config.toml
num_attention_heads = 5
qk_norm = false
dataset = "wikipedia_en"
Each number is 500 + 50 x the weight over its row's rms, rounded and kept within 0 to 999. Layers, rows and columns count from 0. Numbers have three digits each. The size before them is the row's rms in percent of the matrix's.

# up: layer 7 MLP up, 640x160, rms 0.2, rows 47-84, columns 0-79
# down: layer 7 MLP down (transposed), 640x160, rms 0.197, rows 47-84, columns 0-79
up47 099:529493496434526516441544497554554504523463459492486443510520538497530460546421484487491473502476483572530413530377485490566500525453499549497504556481553442487555537542489532511386517496443537419451487602504327404384504522525508442529461470
down47 105:521495456553562517561456601565609503478543598519516470511454399457540496568478482539505555465487472441427559520499471513505467452466508491445574452501500590446553462489554495555494481555496446457463529423466498540635467510517456434508393580
up48 091:473549471529554498417558585469503418550485482553503479453467535511441490574606470464534634507509539456545502569500498575544459484498419553549542444503457487502456476463440474397514469530424408569490432495562514485546566610425512442515502451
down48 084:564448534510515439540614451573509548434516478441515609444418561518469592494426474466523470497426463436476440471473543436412465527491558498487547442475459682526544570502477517530543529393449590420518551522479467514494481495514575435548469502
up49 094:570390523524429512469516506459445526570512534468457480469564589474477486486511536499484393489505593466587562550458550488465481470496499518582482574437453541563512555505462509491565539538377382561426534550466535487520487527542534475515523468
down49 096:500468435520480487460492482484548538509590421431505534541461472571475556499553468522578510473428456567556542476536595411451510485483568468474440535459461541476449444474578529614508488459522500481556442550520526368594518375515439541566520455
up50 103:486482396509506512456597536503533515475483477529363553447443559519555445552494459492450457511513483586499377532401468478405457559416412574378462473427459549592564533438447624519530507534515479512446561487520448479493517473427545446553490485
down50 108:493545507503577478549402487585444542448456472417516498551475540450559488441424595411466535488607554485419502503503514511424471579521534492453487535554551496569464511476475571657525459506497489476456481537487455531488478480463542506507446609
up51 095:529487563595573545475480416461529512535406512487433444458545563581515547568558450608429498481402518432514440561492506498433473552437500501450538413400543575539555568461477569508491549553488472502484479375532472525563471540427488434489500407
down51 090:489515481483446540419503565410578559572481525467429498509483483484363458535470498555485476561456469454563490444480502488536431501501525474513469489527471573364486503566516506487507437466457559461601536512464438523505428609464543532494564503
up52 103:577460571477482501509495542492567476531506498551519510486518587530513480559475500463467584520494524389532525509557470528526541606529552494441486514459595580446573506526462487515546538531610559508473417474484507487493452488505450480484478569
down52 098:410499551508524432493507486555455561458487428538590525419485315465566517463571483558511555474484457495628512424456578510442500485541519515556564497470521418459492470560500477530422474497452483520566487539535410496577464469551444505515476489
up53 088:563481451553502541517528489508557495435428626506457433506573473511515568478513499442531484542540534539466574443546534513489499531505475495452468465567351384538455469545418618555540504476446488500495504491463470460581446490487429524472453551
down53 092:424503403395553539551505490476487554546494394510465459576419502479505552508475509613527413430606532489578533484469572465485516486506516440531526442540504544492439557442540585530598493554468498484395496464632515550521511520513501496555517602
up54 108:499522474511523450509608512464519528455586537512486493569488512466526588451531481512414493519426429562471549431552478496490514530520563487557489562504481359487530471518451609388482478522465471525495475478517518465487468436439436483409479534
down54 104:448475400494522525525526578444541441454538530535560501561479475525623428485556540505456489433506533481530494542445473491566450433527546448484484455435393465468506435405542471493404512516452486523526469438497546555471520517506507437477617474
up55 088:490523484384522466508530561396498439485508436456460416492421389465476395508560483390577478617515492530445529513543491460572542455483554497583487432550435498557534520443514500463576557485465553567488562529530555499488411408442545502539535489
down55 076:479495489502453461381488400478481529390481511556537546417587464409475546461459443463532584461416486505541527515410591549503443545661433416442648502460503484504534485496487581459489482560431425417508489476476430508482539510555571468494484535
up56 092:436562514564459514575445444383526469520606481482431529588555544456508488489435511509511588481516543547546428363475493439426539458508569562480509563544526472435486472567437517592551455409452548552512549591508552451426544506618538540481522495
down56 087:519605544454483560486486655497533560455459561490473547500525512512545565419461446477460499528549418433529534533445505502527494411552522558453559469570449544368516486591543513499488442552471469487442454524575494554431504514526502494418516594
up57 107:567489527533583525542559577497508387404487581554474509504532514535627435484386473540580421468478419620495407472585501448518493563447508510606454519535505497471566486503427603499505555490494515511526524484488604584505443448521565485521471476
down57 112:483489527480458536492491569587499508404551459453571454557535489559483550493521544461445565543460432603482523512484464573472456562496531499542484357509580525497454449462498495481555489513539493531580512511479434454457444484563399514473463482
up58 111:508587488444513522513549427548451504486490542442501536521556461512563564462470492520539533541506480500537424598404450391539413547410495494527540471500407404474510403408539483487458458436427520558494474535466426471545524481512541527458449440
down58 108:566381500504567504521422501569566494575498403505503428503537561513462504460488488518420523591401549468474559520578515537532585601507467546508375455574515476541539535454534478377568479488535453523522530425475469552423516601478450411479548625
up59 098:588491502511520496534487529403467517544452508523467427481519465547522411535396518452559387541471538490454490519476502444515583431549542475526398476567587484435429579510550538569682526495537491456523491581549503498518531485400517515485544498
down59 107:550552410532487518517559544466513451478518572527519438433561510493562538491540500456440485575446585523380488555476450367541458563513404477448508483458423483549519544558589451528461469551496504557515504582353608471524511412553485546530454498
up60 097:595601464511482544537514514542549516526495505511510483361478535452510440527476448442564485440456567593538556560418458428457462460488420425520494404457558436416470408428502507550466492490553524518448422446531431494451481490541505564571493451
down60 083:469427457542491531486484444484423487492484497485469455465515509451397560472513420596488461515594478486543478432603473599567533619537562481552480552447446533461545496511445489536636563498439536505521569606571564576503546517510480483450525544
up61 095:555534571547495511467429538477536511519568481422492450537516460510445523454468479554412490479446488398498549456534442531505561497537535482464403548418516571553435423463504532544515550526488504568532457510510485443420514464513503484461454498
down61 102:470539425449491454426521430525563474491486453475512507425564509465606510559541533436499516500507411548576491442489413478421538445461356511477516434542551461461476610557591468493422495573503400507422434493536501525510519541551550584522415540
up62 108:490559462445499444616523495564525462509532565635448457467597527558546484558436521456536513508485532498526480434514495366525529476544446520417503476490484510578422565535566461466460555478494451550486485560518584444520538531637471412573506494
down62 097:504571564602538512527527510534535543479592467390529574540525456528657542515492469471492464500572502424456538616578483479500566477489499418503485460587494547435541549501395544537480490535408481510476447477468433534488499564429506499498518516
up63 110:504369508617559495498471519499508457556519555421468488455541564516465507473525511463529510388497566569532556546638460549523507511481441558466480586499463487572470504409494485537508513514488525387514506446470444609591474410491490524542420550
down63 111:425528562501485417490476431499511509533513613558456461429526517443478525566438442474444472438552473516460494542480552575544516649447518579564476470466556526446534527530604433500493514533528494454499547401406524530526410502487553540513477524
up64 105:452506490471542530486463526541527528490510521569497472491530469530425478444530533541467529483451566477489371512442582454496595518525499443491502447594554486542466455437487515443378455505493437473446520494561498531489531494524503494557621492
down64 103:566585432434525494534419507561406533511552556564434609439506528538640486511460472563557514511471522454512475492489536485485528506580402556491518491504457510438535523480601463486524518543489494499468460521398545512513492588585498522510505544
up65 098:515439439519500535479530513445489511419538604534348520495441471562501490382501521528480475525492469521359512528490564425537506516489547428467422534471525548534499552464426434467588507523451485463482543584511591537529500493585468523536577537
down65 101:501453439467516457472423541439524580518463487524393487556500415551497401495537530547507585395455413557510479538407577504443465344477495478472622517558433523492434556483489528529463503510557446455608492554571543400488546499528470528504466493
up66 085:490532490628424481499520493512499561490492582409528545523519561525553575479442559548463429446607580536519430397480505557414456551462509440497539446484452532481445547560591473574393499446604488486624514493512479524489540532485465449429484468
down66 084:406494435478487430432521544433451453485515439506501454512380564525374390480352561494508435483480493374532537482562552385454509514459470504499541472533470578525601500452477492495489487455499481550473570532473549419515536495506565475449466477
up67 112:544533585508447554554522574531484544544453526509458497487581525410534490424553505436536468451512529494472467490436416453541475509544458556471470530498451518494465506359571425464569397452592491529483538482466403450503522581517477471523446535
down67 110:459618670454546468385525525483565449557498482522483488515562495510444437495492514514471532585520481492466507577559605594500446456534473558459560507482479574491469482481493454495622489543416574509572574454619498377450500597510523523461489449
up68 101:474468451452448560485468414470472539474553470477580436553529508496501433562450589529478558531534515502531440436428479454530489432496469491534546479573460628504439571519510421481505593555575530514506408632525572447489476519541451637525504489
down68 096:441539570562521523497548464485463386485431490513480523412500482451393540488498555519542464510505485565499498416520549476583544468454510536403485508508497536496572438538598455503467508542447440486488474561594430476492510523560391518436561502
up69 108:527479527479398436492504411490604499515513400483482563511538492524427527488490487495538477519397564577407509530498487528438559519463452436527477620608409475533495546564494499452533492469499475448486536531406569444520476483439590485480507497
down69 106:436523365530512503432449428534507513496466517572517474458523506469554557531520486547493469538540495481612544535523513451586458546496491445522547514446456474627632529564498496482596476460512551477511529585617500503508558525465558457496527523
up70 100:555486509575394546599593519569595502485563469471495425495515501536490509478502470491487487547480487605462407462517536468522495473469529401519503578547521555464529520431479514501564465561396361393448458532476409514515532563486510499494533482
down70 100:471558518514518407446545536484501608529504534559494402464505538458528551555502506477563424484546567516442530444488571546491454527547546562541518490511456483439434502550473482541511561575485485487571499583551516423528451540493528495454471512
up71 134:441521403515562492490535474477536474460572530441475543446574462583529391447459461480475436473630521381496533494526551520590420456511568504487428427517480577493512499501450494576448578443488558536498498538496576504513455581473405514507539645
down71 124:504529466480470584518545450522407509477477511520400455506547584502486511540553497512398557468631560537522534513443546515426594574466565519431452490538563542472557513517527543526463569553615474443550567462468522485478518497550448506550567591
up72 114:456466466498565498442608543468541475537587530429493379492477543432588526512535485546660443480526532527549488468445514488497420542488432539512466423499531507511525402519470452565546559425472472399508434537498577515540517501564531486532469552
down72 126:547541478527497424439557459455470516445529513586578498481594492507408546477548471474527556426573481506614552460554515423468449551469495579469561586451555542522477500576442656406452542557406513463580459531511473465380496486458481535493517481
up73 095:569510518532565480526456487502546537506385597493481546509324516588403507456551492460543492516569500499494463499534491530492533429562528527486497528533449488498516445510541366470490467576556567491453537528509537484520511472486482470628484473
down73 095:571529451419489528496628564490476443544456421460462449527440481554496518552400528483554558545480467564475522471516366503457478452534495489542536487507482586509540449490423578522587460579405491526572497511423530504409514461592541548538560518
up74 104:461481490457594443474433482498509596434482477491514566464420475570580423552495495493586535414454568527588505529473436564568473500495459462514500448492398545428421477488470465535460556534511478433544443494518573551485596429547535417532505438
down74 100:505545501437481540551514434504456565527453514512523468518541531476484605446477440457513468535569463434503545493549517532572490576520557551533498588518506528493508464416471497353517505518400595622536546527542603634430556403422490525515433466
up75 108:513494505589520497490541464517413428460570565516506472513458439511450557440427450589567439499505508566530420580525610497578490585539594510533483412585509446492498611535576414529510486471500525520515445529521459470510501515479555586537439528
down75 119:467497428449538536498566482531464552488456575470545433522548486510282522526510507591559535540425541594559544481500490525573504519493509443397458480564534478521489535410530516462486442424446519452515496402543473507439471518532518473474527443
up76 096:563453508584493482503489464554500516641577357547495469590498562489476477484580534393462512525485500438534523478540559454471492492415458461511472401498445511518493489490565516554604599541546430467468395542455524422469503432524492461472446513
down76 116:457423428344519446455510507565571463549545528479602430524495543548462594480552491617554449589485517479494472512451489478547595470476465481451476482487536603511511525461467434489453531470486508572523417478511543494492504490464451566486459462
up77 103:531470453513517476474517489472522460406450487471527418481441522474531565487542510388462484526569491512516465412421449458656485513408486533504583492510546472483575466435557523462434436475518450484493418502573528492536465520508506532498581467
down77 102:432515569450462423456532457603583461585521482564446482451539471459563524549559504574508424535437494452512509526389501544599408464488514474514562543538470453415507477495514486463466514562523497510540473471514495469444434509416556463495489429
up78 106:542488472549460509473525471541428481448505435556460487464529500577421516508515473477409558506477489408435555519486509522467477496512628610444568431565448508541545443527476525463391460598418486614584504445603511547472524515391434485458574493
down78 113:437503494408376510517475477460534542568398517546440457395578553588591578506462415520541501543603469448533423526463477526447533519456441455552490487476518418569501539473490557510543493497567409541490473482495521519462442512548609509564489437
up79 109:476457468541555509503396502446548522538400518542548604595479512508469507512523445489506522500471542449542507533555466517492468429545504395488470586487608538441550551546482533425617442514537528534486437512563478508487429518437570438538493456
down79 102:474395512556525595503617435490507558476511599521496412566554523536454488474427462460562499512559518573500461453457428448587567557451469614488504440466459549567477451556533404416468508474545478457471473419581486475376482463502497545559522450
up80 114:422551477469446504540545438558417512409565419430470432534427456415458478424572565519420474553505468439500462472437560505418560496438440513511467503568521538548528454445475554495528497501488515437529513480561507508588544497524588476523503537
down80 113:516439449477549407570497498520495542531592453495514551517414456492515470537492611505464543554450599531406521541497503490465488449589521420578575526474480540533467520501534546470513494445583540466489570531622530452457560453439510445539457490
up81 095:425451416498551484467534525517618463436470450539479529543551451492488542480475459481525596512467383534527477571519508545403420576505594516511479548541463537492490430393477513503446514486445508450571459500509436442490456506563414496530511583
down81 101:511540550474491486552507494543569529511537536466611530528477364548535491478655552495480470431481501524476552523542464525419540418507502407564606485457507393442484513546492483535457511372521486554522553487484420587502544494460532498499517488
up82 087:532474554546586496492498510474550520431496520481472491595518578458455511457519468488498425457469561534502536500488488504480432472474459468553591515497513599546495429510528405527493512551413573550635557425554551505521501509484501544460557539
down82 082:404457482425486476470524482532436503499567562531465477488504469450479490482476466537510443467584542555550476447522488446478343375561469459460485437502454434518480595547446581520500392494554526494410521553494448476482504409511612520456532517
up83 095:453499525527549501459543521476403528373556538479601393503550439460571502569458471520525491458518466518505451503483492518507462546456510550526508556462561534489444509429477505508581513583498481512510564440467416531544396570432456502463512556
down83 099:577474569443467491478513552458544556551511526499535483441536481524584566468484520468455525523562529551570425448490500543514400585409461485463480559493548451524479563619388535518510472463578523531594446487508571537457443548400503492551461481
up84 088:522530504555512390516451527510488518558472509491567491479485427485492473451442540533496548472436492439470475479542464598496502562544572549507534503460504460459385497456447505423523553503564451539515490520583447463589516574511468489542419505
down84 075:525490518425489520462525469420553537458512585515487483503497565459573513411416535564494467388497560511517445449484537474570437502594516438432454578525474465491551553432469551560396385503531526441429521513489530522560474433514517409450592451